Weights of a small transformer language model.
Size: 15 layers, width 448, 7 heads of 64, MLP 2688 tanh GELU, vocabulary 8192, 52.4M parameters.
Architecture: LayerNorm before each block, biases.
Training: a variant of Adam for these matrices, 6919 steps.
Each number is 128 + 24 x the weight over its row's rms, rounded and kept within 0 to 255. Layers, rows and columns count from 0. Numbers have three digits each. The size before them is the row's rms in percent of the matrix's.

# down: layer 11 MLP down (transposed), 2688x448, rms 0.0478, rows 490-589, columns 0-63
# up: layer 11 MLP up, 2688x448, rms 0.0403, rows 491-590, columns 0-63
down490 104:176143104143096109126141122125113095159120118166139126120115103121152128099103094146158155139115123108151134127134156089071140116134162110170148149107126127123132124123149123097138157108135152
up491 101:101149113156118131115173109133132102142110110165146169193173165136116127072110142161153114098073116100112128143155114105114181108131090100136111134128128137112123125107120124144132102078167168
down491 101:127111147127132149171137145121114134189160118163091084142115076153131119105118110110141123175158146148142113119126145156118133134089089122167135182151136137187157105100142097092125133145112100
up492 111:035097176105138103096100146099156080166104052155141108123138126141095110104184118107150150147141113079122096094117092116134108115126105150143078101119096116108185146091144119185155100123105134
down492 110:143139112100095110131128150113156133126144078113142148089130134126090127129148105088085142153137090129146110143160170088108091120131112109148155122113121113096133094083146128099130117152143143
up493 098:111137161117114138154126083124164168086126116142102137145153170125126143118129161113116159112145137142133156162155149135112132145132114126114163127132128102109112120135131111098114133125148164
down493 097:141144137132089105110119135100119148095126133147108169088075126107173157152097125120192086116140121129134123096176125121127129130133131153137145129113128145130120183110105127120132141135146158
up494 103:154123137104136140118130144138137087126192118142133139107098169124116128105129122100172078103156142098136143124115155114127145165098103137133115117141080090058098105130130115113153165178124137
down494 099:122148093138097103137151150131138160136116106201163150124106110121098157124105135093191119120148180115148116150144129165113178116142123116149168156147157124154148135082117160111087128101184113
up495 089:126114133143117137163114123130097167134123152143136131171122096133110137085091145138096146094082159147106112150104119189120174130157161099128154097095123118119109150090113118151119082102130146
down495 085:114152136147122127157124157147098146142118135121152171143127118155123176147162116113142106166185094179150152112148116107118127110076103085085110110176128146171130113161130156134126165127109116
up496 095:117118127169119137180131129096102145094141110118114097079114120140133112142092155117141100114087108135108146124121100140087123161153140164151148187138158101154136151140099130148105101138129105
down496 098:131111102132127159104093154139120144079120096113123165153112126106118132103128144129149159135198129192117141083164116165166146121110136108120164100139140175078141114135122100130139143090137096
up497 123:137123128113124131142167081131166127105109112129113154122161163115154121145134107165099106127133085186088144183108116113117115120123098135136132147139128135110086174119150119160127189132128152
down497 114:127138159117138092233141068156150126081178146121106151098145128112139134103151121149108143157120141144090090147127116125119152134112161120089112130132092122159130140111139160155102109124111158
up498 087:146134157141114113144151176124130146106135153136120121145117131112125105113160116161126090119113090149119109155155091108068192168141132142150140117096119095138111117139157123128139134145133135
down498 086:135112097106165153130102122130130096102113116156100129112122098157100102110121157116141107158197122137125177108092137147156118098156143135123133140157140165098162104125100067156100125154110128
up499 112:155152133079178165152091106130108183110102113106148146096116180101135136090072108141138122136134114111104099114132124088110145119099124127108169123091114119139155195145101118098141142104124138
down499 112:158137090118146133104104086107148129137092147126174128115092155125145136095141102147115177121112178143107103105081147107083146130113137096137156074105138142109141158130132100118130152109160179
up500 101:106203133125146144119120129150101120123109134093138150139117135156127152139119147117140159133113087139104146139163143131117127153173083111115101149136130109152140124103112095137116173140192130
down500 106:143118127107112143112153142117064126174138114145156124131099091113133068098117121105163142128144131096159113163120102088110149090106140092127081158140109125127136132133129074110125109126107129
up501 098:158156140125121108156136123134112161096124123136124099107156171125126126081105126135078118152168148120109090129177120113156110111160107146092106146150141124158156130125132118137149134159143116
down501 102:130154168167124130140118160139123118173088097092113140095079099121109109138134109135144155130086179188145134141164110092142107123119103129139095118117122126139119136119131124104129138116133126
up502 101:154130119129158155097128163143140112105111114094128162139139168140156177093101134118115142121129123083101131185106160133128119146131149168116126144120112159091167129138083105085117093091124139
down502 096:112133175116147154168132144123138133166128167172108109108130136142126132123149148143121109147170135143104124125128124167165096110141141157121131088149159092091116097132131120143119051131164131
up503 106:135125152108106123107090146102123122097140136100156125143157118119108115129074111089144114167099122125130087150128150153119123135135122080109139119108102141130149118088083134130148118171134132
down503 107:135106138142104125131111151110096108115148137159158120137111094155149152171156168131165102113144108140097154106155115110143157134121120147152158132176138091078136128146148148154141142117153117
up504 083:130086127146154109124080117120094113110085146122115154157128112099145178072146146120148099122051111116116125104153129128064114116134133132120081118113139148101166145122155119137120155160137155
down504 083:151160143110135134140150123125115152139178151092119123094131150161135066155124087154085172131140120132120103165133124139120152134107142145138171107135116141179125106156083059130105135107115149
up505 119:123133121098138133157104085151135110120122123157136197151120126131121139075126125102053088166089102135100121141108081125124147110150112128126142155136135162134145206128133102137119159121135149
down505 135:128125140126140148137143156140149106141128131096114112118136116137128140120129114140102112145101121153139097141144123149107099138072127120121129140141134113114102134130088082129161096177106109
up506 109:096156142069159195117142110146095130145148127076148157142143123128123112112086114148135140106131145117106140131149142095085131151141101114104178160143158135144125104148140124100124181137148131
down506 104:120112140161131142116096134168091145105093140134119145159089102153110093114118160161103157115120136122122126123144156160110128141082138097094128135151143137121113128123139054099096164132102132
up507 087:103133133140149130135134114133130157114145102145145149082097079097173121105113128147120114103121122126135119125143134101106133108154142155131123148130106111124097163132097125159130131142151137
down507 085:154123110138164079119120169154114126086148100139185150115106133095126153155120117131131145147149096120179101087173124110109142095130101121120140133120129164153131124156141026127107149112143140
up508 098:105132132116155121177097106133112133129152118159122147186133122160126160129161128143140141120140083130092141103129126158128128090117114118113137155142087105098159141124107118126113101092158120
down508 097:145107098086072153103105131151161087111074164086131127129160112088166099157134101156114132121099113151128128129150133103085127125143124153111121135139135140160122107143126131106146127098130150
up509 088:071122157136103147147156138162145152098107135167122143108149185120106081119152139143130130109133109112162088117162114110136114125144116143150144115097135096116090143159148131141116094152154167
down509 093:151133149145140108088128159126139108169164115124126124143126141105137135164128166151134085148109162130138138142161118131140116068089147139104125147130135104127115168083123085136107130180143151
up510 114:112116149118130155164106120130127135140124078129112115121094122153130148157086146095121124090110126118119162156124149087111109145116124112111131156133088137114124140121081109130143117146087143
down510 108:139131116141158099092126080133124116135146162175150088144113163152167168133127108129141158126152115127109140109112110133081132092149138118179133151125101155123136123145137104117100103136111159
up511 106:141131146114149130136116118176102157108172114086115137115140137115152156129141155137097117116127123150085120143181128119146125161122102149150136171138130123113126134161090124119124136105141116
down511 120:110088098092139123124164114128137105188147127094142165132157111139143108097166116117122131130112140166118158136117126099108136117117110151125135158118083095115125102112180070155097100150144129
up512 097:189119125091133130150107135102096164123096102144121146126137116168125170135140135131146130104141116117087157099130142121097159093102098124089149128184088147120146102119071100135146100141132117
down512 091:136116161156101123092109110118118106128116132145123108144111116088113112147120164110110133138139130113144100133140111135156121138155147132152121122100155101167089138147174205126108087140109119
up513 081:151128121201144151159112146125126111131120153126145105162121144094121130167114115133115128125128097174117118110163112179095127124156129114108114122103135135132132146070128128165150148184127160
down513 084:104116146098143095121119109177120136136144145160098169118141154145144177110142127117109105111131123091089140134075132072129094123118133170150140099188122124113116106160105091112159104081139117
up514 103:119175153110093153113131109118119156128124097114127130161159094095110128120117102135107152091127136141136124108133112061158134167137109107138106096096124159058128120119128132104150129138104138
down514 101:122144163135145171134153161127126119050145143138108150098093161166132090161120117109158103151143120157156131121141129120149154180127129107133128149111120095125096134130180117114137138107113159
up515 106:142152087108125129118140123137117129097087142141168130120110117104091120092094129151115146074089117164134104101135106139107163127123145144110099151075113122113137126142099116158147120095142170
down515 110:131166109116152127114167156148162109138136137085124132130144125119136075111085144159105123147095090116124169148191176116132151114118136115144146107104109157097146162163182117169164137114111105
up516 108:139155121118135089158162150110104137114140089125109122080166120129119109129147099098120126106119142126148164122103107070138168178133161097122122189119102133134119097103139112160135129121136137
down516 110:126098127132121127141089132135102185135163131099113137122075123148134156109095135126118120121081122112162172099121113149137093106137135124135117083098159148124115132139132138077106148142178127
up517 107:112116130130139134147118142116094146130103090104129105139139144109170134096099126101108114106161129095114077179147147089103117147127102104101173106117119130072140167164108101087079147134167132
down517 087:159122150139115122131119159096082103125135076130094150116125119109163102133112125135174082145129144087126144108156144156121108127134108095152125103134127089107132108106080145091117113137082106
up518 097:165105134107143101120136134149122130163160099114123150129118071129154167147110187120108127148053156184138075098127094109150139119108095142118126118121103113086130146133101095100136156121158139
down518 098:147149152132120149147137160136114077106107143125126100139104157104141113139143124139118170124129144164132146110176149142106138078167128140172135166111133144133153132165150083113150138152163111
up519 093:114090123176109133099099177127116089102120109148120140173106114107166102097123144146127136126132100104109121143168131106093110110175130121118146106119116152118098139107133119131116115160142095
down519 101:120148128131161140150107061100148113162118097073057124096149137129100100140102141106144105103088162146151146146104115173145124151101146151133117103136143117121145108127131122121146102158106113
up520 103:145138135109155131131092104102151119119142101187103123079106166144088079159078168089088120143082135134106094178120110136116149164109155187140115171130090115106152122117111079140124112137113130
down520 107:088102125129106119129152140100116149169105103112135122143126120145123149116156084161178126132140142135128118112130146115107095137157131125115127095126141130157121136111112097123133144094154118
up521 123:138147157082109158150093062115132135098129108105122190140101155158101149141092100124139128156124127112104132112119131078132122117165106135115146138046151160093158170166153111133156127139147127
down521 113:127134133110129141123138104100132128093141155143121155150097134145158174128136151127104122116146104134120140116096130152153133119127152090129085106105167126121111145159155152155125119099116070
up522 086:133162105152110122082119115113132119144138146125141113126122161114140149126106143156121131117145104114139105093143108104113121127148121117134133124142117108147157142089107161136083137112147162
down522 085:119139134104118144151153094114179091117107110118089116153139103173142136108138137121093100125109132121114140135130135124132117130127112110161092196130160167145126117130130078135168098125128093
up523 083:127102143122186120105129152115098127117152135088123115127136149086115146087135142100139117076150109119106116113130107102114130116169079109088123120117142114105141135107127136127120087139119136
down523 083:111179119140107111171145094155125132143124106148167112179128158153125130128109166131131135110117095114117106111107148176116145130104163131184128155146133103132106154138100106139117109154121127
up524 099:141087131096132111120113129131117073147144105103175123182120128134124119089137146134144150112132094169115119167158147124135128138136079099077180103118085155122139181118088139113158100119149117
down524 101:164060179137148101101137124112113138123150156089101121126119128150175099148124119108064131184110136087095143130139142112128099122160093151144111144100110138140182120116132147083083158126130087
up525 108:109153180129112162101068105098137117083126085144110143182161111144133159056132151107146091144116127090138120166143142122140143157156096141127139149139133163109146153113093106120125177152143146
down525 113:112123123098136140173133124140139102119149146124144144122124109155116156113145129092135139109090155125143095096107153139133125143146113127145157129121132093118114158155165119127159118141122094
up526 099:074126125164137123151119125155151091147083134156122104131076150107121122127162111163135084135130143117126071117149110124123111119161126156086151078133081095130186131127082106146157141161154130
down526 107:150114131129111138133145157101114141136164124078119112130151098154150110121109119122125092094124142095147118122160163132140148185198088107139141161126139124114126106156131111113120112156171116
up527 101:111099140126112161104109142153100145145083135111108103110125111103087092130133151084116104106098098160134143167152166112141153178136146150152145142112090103109113107124141105090097123132137134
down527 098:121170129109114144099128115132119124130162098075139107095147132166101125124101128072143130152144134092106119111134124109108176128116152113136131175174151086151125164114125106088128105155156112
up528 085:130190150146123156114119154133060153122095134154158121123131143137142164133147126081126146138132124116084112108153115114127128194157185135113125124108127138102130127119087143164128150139108108
down528 088:124134113090107105130155152155136139131139104115148142122163098137094105142149136165133132098114142151141133143157107104089127096115086123148095122145140156161123138100127120133149130141126148
up529 105:104148173146151117125139122109117121076136142127131121106167144151130109128105091109076118097151105114124143093128151151135102163120095116174123158156103089108181153136099121162137106106107141
down529 093:126114103102121112137078105116145112176154122161140126108175133096153123114114134125138143155129104138096077104104134094134140068128104164085137103136136150110135137093144166066144139132145135
up530 091:151131163122139098092105152135121153157135113110180131160170144091112115128123113188124128115074120134121104092136105129149146160124153119125137113084128151140153115157098129116143111149173154
down530 091:145144172175090128130161177152116147112163128094129150187114099134122143173165106122107106132137113099185129181167128097115141113146098143153138198138059117137140147075101108111148138131125175
up531 096:081142157152130105152152063106109152119127173140099086138131124117126120115143158139099139097162118111110155143108109096122141080146113143105130112126111146162109169101089127172094176139180176
down531 079:137137130123154096145108149142114146119176184141176133112130105080143126173120129191134119136115149092115120089129143124135110123153139118074124167111111119124117113095153255114115121112131105
up532 097:124127113156145102168112098109114140092092062127101151129136139114119138152171171111110125161095125128156149105115105137074123154146093138143103143114123079080143171185107114153143141170134138
down532 096:138134142129092126088120166122107078132135114145142130122148116109108104141142141147144099100170174127128143099143128087143121128111143148111137141126127160158124132109145205118117076158163137
up533 099:149168111111145137133165113179108167129115116158165139130169068066119135129095135135103141148107126126080085109142077112124140167107148153142105158134120130133120129128128122150137118113139142
down533 098:092130168105113117152148128111147117115119095127097082131078126138125104136168128140121106103119122125095149117175121149138101161151157091107124100088169140157135116094159080136184147093104113
up534 101:091109107099115123164127130142148144156122127173130142127172115140134130117140110104164122125089134104122128154141104114144113084126090156121123143143142129118156167097133130107151130156117126
down534 102:131097179119153120139124147142116127088100106137121129102102136150113109115111155145078133130180107097133124101130132144114154124119133073129146152117170114142113150120102030129158136104094148
up535 110:162101119136142113139142083147146128103130120139142144105154129137107184173131101104112137183077128089135146171136071113184156143114165137105136164140127145131125109161087110140142102136128133
down535 114:133171098095110176150153122148125134130103135112126113154128099138152102130135141129158128137157131125136151152140126129126134087145136108144079133139144125144118140130102082158175158132108182
up536 098:137085143121140149094132131122145129090113140060114144121163097136112162128154099119140140111123135121146138135164125132114148153114128109145109164137123148134121112154185132146132134131127076
down536 093:159161141146131154069152111125143082127132095123124150140105154144106157128123124126152085106147142099169122097085126171162133102128141135105100157121088126127191122140104088123106131128144156
up537 098:111093143110149128120176153138154147100134161120136131115129104127139148180135137138165116133146133112083157121120112141122136127138101157120165138151133123099185082113153093128125105163101124
down537 097:140138103113118137156116107107166089101073151152147109064127114149137099085111112115098145132130071152120093145132136132166134102116107100172108158092091114169141151120078056136088119089127108
up538 097:124138166127161150102143101158129139143107137117126166154138132143142131164117131101183114089115162071160091112109109153191156100127119080131135136127102108121098155130105118112103161142133077
down538 106:071117149130129106138192144143146138108125116124077097112132091116134102147154098132113069120080132108164175147123129105159117144093104170184117145097117147102151103127166100133143107144104128
up539 098:132103114151099122141095134137115132128115136148121121130113148104128138123160113138099102116169155123107098098114055122156146125119127121150158140160124108064147107151120119138133098121158121
down539 099:145091110129158124124141126136133093128159120125112122106128088154127148101126134078136137126099112140157141161159160095124084107138123134160125068091168171151127137100150151137119109116142120
up540 093:101109137066103121109080136095109154132078140135123131098112170102136103117112109116104123123081124150140078141117070115107101100147137114135126149122112142125141150131151126098152130120126133
down540 095:147143097159152131138130129140142165113158133099122151150123087148144174118122150142141124123146118172083183122157122177158115096130123126140162119165144137123133131103128118120103106109139128
up541 109:172104148100157121104145136125146124151111135115085103076156130141053161155171108098109127136111159135165140131137130144170134141133132185148103152120126093156161152130154109070155140098155122
down541 112:086116143134113118112084123120144098152164085116175158139085154115140133128161127124069128136107132136119160120142134109143102130126134129120133116148132170121100094113086112123119148113117132
up542 088:082114153123152132139151118131146102097096138133122103103121151080132147170170147161127120163112124158086124105132124109086130135136146116126117117137149103114141125104147122167129125138146105
down542 091:109121114116159104099126101139159146110087074137098122126187091152100119140129137115108097125121140161134125125080110197129149135145099146147113141125118169104097139135084103096121119142136157
up543 093:128101150090124103146085122162120148144103147140112145077128124105085085115103132111138069182144124131148091114100139121150071144130121107064127141123160146097119134147125129162129085117132144
down543 094:120121083132106106147133139141130134107104130126141077122150130147138136139190170106148149108136144127134135149134119153098123104104142138114143142128130128160106102163146130159091092109136099
up544 092:102117162156138130124140154120125139122147127164109167123150111122128146141133156128125137096146108129114163084110089150126115127117109156127114126103134153076195150151139119147164146128128143
down544 093:123137170122177073111123120113105105188112109113163148153159139104165136143111131146135135128158122115109096172111126150137129173118129124075139132093138136122116130109104104140116137092141086
up545 094:109150121116104126174155117118113126140145099155135139084098108132078110092185094116141117123106160118150143142139117084109115118096096163142125157139167118117182123117121122144143065110125157
down545 097:120129130150105109190127182193148149081175128131106132161138097110132116178095084089140113127139103150133142094132136094189135140111146130098135104101143153135106154140117083092110122133133081
up546 103:148121157082140114115104126140127140102112150137119102101128096132175135126105160129167125117140135147144175158144118150105137125130145134135148203139141160114145162104145106128117121105139116
down546 104:133145105146128124111133114147122118109149153122127142139105151131122135136112133132132140148111126124103157105107100123140099121158152086117174086142181134088115111075133081087107127161127110
up547 095:147128142117115093161112069123117150099143094132133150098131120097135077125069121133128117134154120148125144162144131096095115119128087160102112106097133126122118149150156139120130145134142113
down547 100:162158163134123119171153116109099104122151118150133097101112159107076082103157140106142147171140162069141115109185129103121102144112164122154114126160132092135155128099157200153130099125149138
up548 115:134142135152124159164166164150107128099086120119168155131165127116134137138090126117122136140137098165097056087148122146103162152160136151147156149055126088154167149130150122128145170163128103
down548 106:163153106145110126122128112134139157128123201151125102128137126092113144131159114157145135151131134081100130177132139152111093141172182126155098127144115114128129121121118215124133175113132105
up549 101:154159142123162157116140120132113149078110134115174160152134121111125133148103110105139108154152106122118131104109104123131121159189112086106130137095140122152130122165144112098125136166138127
down549 103:113123131140122158144183188159151102147144094136093159107132138145150134095142145132127153107116132121150123114118119099159127107101147107180124150098116138100098130086152000135150155128146127
up550 091:122086161123134175125088093119147163140134107140097123120135114109090156141167117090147090148128131147099113165076126160117103151155156135086176135117114140137158117112147111075134130125164130
down550 094:136146129121142060135162135109083109133112123106149163129152136118105174136118119148125147118159164116143147101138135109133124119109100148150101120123148123116155130104099114129102079112109096
up551 097:091144138093127147086111112171115110127147120144107142066149126110124115112129145104129102130147130102184119112099097149117132106141140146130139114136102157140084099082078125129096097140183181
down551 093:124124143134071119187122113104148188138140114162151115154111129133113167160102134120091105098129134163085143141094141150127131146107127126116118130120131130131137113139178082151130148084116084
up552 099:123114114099202126111138110158126149147127096126139116137151115107121114150082118105150138135114158108144075068188084118124131139125129123103140142114130156101155150150105115127174125102148111
down552 097:124147132123079134133086083133134116102123134139130139126119114146120145114147142137103117128126148161131175143122152113115098117130107120162115125147123085150115101131147129120083153143141134
up553 101:130108102153137174106138115100141161134148091109132129102155126114119097154130140149155147118135136103160138093139111135128138149108124125150133108118151087110153135109157075177120106141127127
down553 103:125146124125115127098142119140099121160159121100130114154141105090097175131101089228167120116155140094138117156155176158138064097095089139121141157135103089160133134111079020107136144152127124
up554 094:112139093116152199133122189104090152114106135123124128128109122124104151091132153098129111117085127142129101096095093131123116109139154131105135150113141096146127176132173131101124150160146123
down554 101:135133120147061103135117159164118099125144168116102148107169130100107146160104125191169114097096146110160112160120136112138114138097164127156127149109103146086116131127112186129101140110137127
up555 100:158094143134108126111116106105092137126124122204140144104181140128124113152134128104130138130140128133167135119126114113133119123124157185116135125132143127081144157170125114136129141147132141
down555 093:126115111109149134151141090109148113132134123102134140154132131123148161113182148155150128148089092138105136114121116153129147111146126145164134104127143154157118124091145172163103162126109128
up556 099:111145151107172117114125105153133129099103101121179145135142156111168152137088114127107126142105093112100115117137117134102138120122107136159158141142137127125136144132139133139077148117136149
down556 108:112159150106098104124118104134125123120186145160147114108135120082129122154111158122172149133134100156160112137156133116139153121102145127105136140144143119120086123086156045115113129144139120
up557 104:076152152096105173151139114100114140176128148133156123124149140128102128107120155106085134124155132080119135130134146131114158109084157188113115116094140130164158141088133121115176112125142148
down557 100:124141110127083106091158126137121168112113113106097138145134111098145114104117139110115116103126153140179119093127153144140078164173109121153155137117134119112141128132161153121171145119163125
up558 107:124102112122134127117126126114116080098116118138148096142093142125108172106124153132150128131150111115118107109133145157097139093146124136058157126103117187126130136154130100154151131159181107
down558 116:132154149139140133161118087130108172165142162117119141122132115142121151125115117119077095133073164159132128134112120092140118182128120131217067136143128054160127154112111159091130110079098156
up559 089:128143131140138158124133136088113092110144133129136146119110137102123110108137139137081152131085095130121108124184143097143114136120113084123134134143089053108145188148122140115124111147132145
down559 090:139100126118098151128102139120121154148145174143164093159152102099129141130120142120168119113146149103119131118112138132096110081163129176111137151130136108133145086094174160113139126123146121
up560 106:149131130177132123127111117086137114097137122151131135101138143094081126162100095093153106152120108178119113123111139145103168137161112112077159113099107119084097100148142117154104144176106163
down560 106:152149111130145129133108122129138147148148093136133132130132123107147115097138120172104114136092116094123160131190126139139135163115131103104124121142129133122158110151087147105097132146109155
up561 131:108112136128129124094132132149086118157148134197162178152136137133123116093138126090138065128117145098179142130142109127129167175115092105092147102150153118078120182131161117091141118158135114
down561 126:145130125146103129156136107119129120158120188122133149095082170132136158109119123106093179162114130149113134113089098148105119165124148145164101128090104086125083125141104151113151130125088111
up562 101:101139112126129121136125134151101165140077129124087137174110136135105133145126135156142086112111146120128130153161144146157147111188151117107117130179116064115166149094130116092152196122132155
down562 102:141094120133133120101165090139142124109135127118092156112133131065161152107148131115177128139122130125137121146136139129139127150096096059113102144104098129115127099107108151136108099134130168
up563 095:096181138120106103165143106133121077105119138120122115132166156130113172123122129138131117082148092136124160131144149135111138101116113114158128145110119132120153146160159126135167129114163147
down563 089:134114176146180108119085106156147154150139148138083149137141113121164098150073120119111115123151119124124134123149101091157093129145079122146129133161116134129107155120095180108116133150071125
up564 112:124121146125118132109086146127113158122101156128123137127125123163147147147096140146118087132097168114159159175130102107156153169106093141103129097116103145088154156131140108090139118161123145
down564 102:157137149143126076174139091108145134088138118151122078153116113137117147116162089128163147131136106148099105128105114151142135129103169118164105104111172089135128123172139101117107129148083153
up565 094:140103095086127121189096147108132106136113140154126148152127117153109149094074121130128133096140137137167107154129095110113139123105149187120100125095108145093143136152110135150154140157124125
down565 097:144125163150107137107163109135100102105159154141144145137154149102141137163159146132156116137128126124113118113162134118104148161113126125096160126115138087160110146099155167085082135147140122
up566 107:130162100101110152155111098145081150127069118109135097149146126147165127104142130099150145119118078127105097148131152128111095115128138112159118143154136129168104103118150124115122080129129160
down566 108:078102132096113144128141152106151124137104135163136179108111114150113082118105136130127094130134074164111107134110125133116152077137158103147126131114112163142100118135133191124119119074114116
up567 100:124190153130124150125093131111091157136096106111174150081091152105124124111142119154146136101129124120197112138143130162134140103111148120127147110100044084123142138081147098131140129103128117
down567 102:115158093135134125161114153140111154116164116117158168173165147087135110091096145079077110174120093163097084094138161079091118124142124132143115115134137121143157143126106117130115096148127115
up568 104:143088075125172140131128143127157098119131131103183149104147191125089106096107124084128151132154145134119107107097118122102099133139145097133130138137132139098132140123123113145132139120137096
down568 108:107114139132134136132149146132149155146142112131101128137178142145096142118173136132160140087080127110115123127089131129137122085101125122136106126106090111157138116164106041097125132070124117
up569 100:125132132138107166114139127125174128106159126094162125133118128162115068149137141096134106160094140114141125152124121150110165190089084156159118146126124093133102156135125104138148141097118151
down569 099:099094071121131120151139122114103090157108127107098123137120126148120145121119128180110124111121150088143126131138144152149104071172111130111157120097127135101165176178068078088157103103108100
up570 099:158141108159135150090101092112099147146120113130102149166127137090142125135141150075131112102137112098137159117153116079102128103092153139146121148136126152100153128153119125189148123093172132
down570 098:172177162101172088151119140124109127114125116123113138098148110138136118150091129145135108156138136133160127127134131117112098117139119093062160084133128126128147129096145142104081156130117116
up571 104:113110115145145113137145156101161119073147141124187173150141117078111149134109139142084143157118163139103115178141120134093116120138115163138107150126132163093101150134112113134119134127172100
down571 107:130096117134124156092096149171129071165112127110092123106143148110130118147137086101098108153095157100133143120136179113129094146113090150124152133088135199148088116115131153174121113139073122
up572 106:146134082123147136172140117137092152122142086112138160108164098131115105066164124121095109144152092133143102089142148129175145135115132143136184160137142170139093149098124111192132126110161113
down572 102:112120141107127135171119079139105113067117125126123126133108096156117097139137135147098174168112119114103122143124135106103169101107133141111096151138122138119123130122114126149102127127115136
up573 100:116129190112156187162121146072156131103123089123135084109143141087112145154068148154128115081111119154128141121110143135105145127158098086100157145075119141135108155118077134124100151141108106
down573 106:103127134131114142095139125152144119145137126156104127107132153140153132133106134090095095138136167129113138132178176119165111156118099098116137109165181163131182138130123111107156133126124125
up574 092:151154125140114106158121115107104136159106114144159106173101149110110134135090156172171122056143119156143114116094128122113114127118153116114155146139125085094137114158096118139167101143171156
down574 092:134142108147077100135106099094168110140109174121078145123123083099125118094110138150132129095146123113115166120154103145154132154133131128160130134160145146129164129107121131103099126100141133
up575 094:144121164147118128120086112131101098164130123141108109130110109088112146141152140150129123187088099110125130194152124113165121106114093146091101149065106112115119119131122131137155108149107094
down575 100:181095120117081126061146148131126144110138119168168133135130114124133118116150111145105097139161110119127145115139120129163122146110169165125134095121121131139137183113136122102133163137108118
up576 098:081065106134129131129062099167114133100103132099147213160135116133116135102109129110148143074141133158114107102115138124137124131114117122107135106084133161088110161088107110154132091122147123
down576 092:148149107078141137154152144087141183134137109148162109105153112127117125172118101115140121126110159129120144133121105139121099117136096142113127119104114111146108123167155072094134145107127115
up577 089:101163103079142165175094131092115152182132151157110101124137139126120128064096099154113129081161081125132111117122109111143121169080116151146163130120110121158139123086093125095122121101106131
down577 095:128101126146124109105181131121183149083169130089118129098143159118152157137145109111095125155131179118101151146148131085110129141147122129117108171091144108091155096178138077124140150152127095
up578 099:124136097131168119153102121130128136104093140122134164138122138098091117107126162138124153118137118131122059135140119114136121115107103122114138103113099100130131152142149108089116123146167163
down578 103:109124119143091103129144169141120160175139117129145149138156105120109161131164102130124100121151132098138152199136126177124095118173128131156094146123104129154116163110107094140128101154122156
up579 091:076125149119128082150103106114183172138160132172152174122120177165128153144125149128126105122121104095101116144128102135111168104132119085136145151101121145136190113100165117145173115133137156
down579 092:131144151106117160145132163141105110128112081131145110118109099091158101147119135114119147138129140147134143120155130137119120152159130162130081127117139106114098152167121108161094173098112097
up580 101:113154122136164115118103070105096152138107147116153137138120156139096180089120130110131144172100136138150146148147159118112145133131085159071110127113112118110166153148112135096117133127140143
down580 095:124149125111098123073122092110186115094106111156123167097140092152119116139147103118137118145148151123114135139147092134115108132147075117134113088130085120124136125142123228155102128118128162
up581 098:078148114111140141179169137131149184097158120100133162095136141168115107151113154134134101154129116106120159143131137158087134101096119124139111118169137124137099164102135109120188141113137119
down581 091:155131142131150158114115127147096109151102113108132140124091128098139156113109148159159132153093128146126093120161135136126105111165117121099164141128100101138163109127115235113142130168139115
up582 105:115142113149141136165110141125168119153173160162126155164126131138154153091110163128103133117137078128129152191107150179133196176089090131126197162134144119118118134111097133097113137147104121
down582 100:145104117113127158153115152185066138108091121095130112110106104133102140132130118130119127092150154114123099101129160141180115147169179152107125129117142119122086166144141139143150144096152127
up583 104:139112100135125140119130192120120143083184145112129143166095132132109160115140138094140080103127138098108133123104144127126112123143112145118126145129101087122141099067102128131123153144140123
down583 107:122146190151141085113135096150157098143141122134128123131128140120107141120132143152123136132121122110111085121136120104129125110133126138154123154167137128103171138140122158125105092142170109
up584 100:102102173115156144161137120107143145101156111147151134102123133125083136160151144105085141150152119132093169158137108106087141155148107139129105165121094147141167149090183117135133133136146090
down584 101:155120092187086119127138128138096126137140111082121123055105141121131103099107153155129117110117125130152095133139154152141127137121117138108130133142104157104164103143117116116143141123132140
up585 103:090181104132118166112125098112075109134134126160115122174134153118135123167087160099085148129109097109153145087126127129122146105133126132115129142126078091099160127106075104123138098136151144
down585 102:165103107145122124122099104154171141152126117103100119088115135164128138102136119150164116118139086141118121120151165119131124158115092108119142160158143144106143143151131091115127108118126125
up586 097:104114145114138130135081128117109102157128122112203126131081131134119115114161124125163139135141096149106186105129105080099132102116157139142125125106115123104146129086155136172131165129157087
down586 096:127121120135111145178141150127120161140115132138087160130168164195156119131122137135059112123160154145121146137152157115193131122148113114183129142166122116091155117125129116095131143094127128
up587 104:099145149145110118122109135081122117129137122097092112143114124146124101122137145129100098089119122164162118136169149103116150148100071155157121170145131077115135169110130124132122114116114130
down587 101:139137184144092131106090109165155100083171115120141125069156169132119096150142151135151111113168145111104143131142159119101104153050120129159135142164166132115108128115140148107131093132124181
up588 100:141134158093099145130095102118202146155101123135137126138135117117144132142146092119084121100148141092103093163154127095153171153124079142107157145164079100127096146103129118114118132147156089
down588 102:125139155107111130096144122146110134098191118147111132129088120141142096180100149125144098136100097148139142119120136112124125113156157144163118123105119147163108159128114102137146156104126140
up589 103:128138144114110138103125140129112128161124100154129145167168153128149071124146134121133129091163126116114122131176101129128174161088083164142142135134108105116110154099140106102157128100142121
down589 104:140101136126119146110107155142125128132141139084123105131123125154115117131101120160128116159143150131165114114129123148115098129126131144160149071134169143144143132084181125080139090117115142
up590 111:132128136113093112147117106205109163136126138131153116106188146169109133136104166133101059148093118145097156114131104126122181137158093140123117122136123106097074161149152130143121136141119143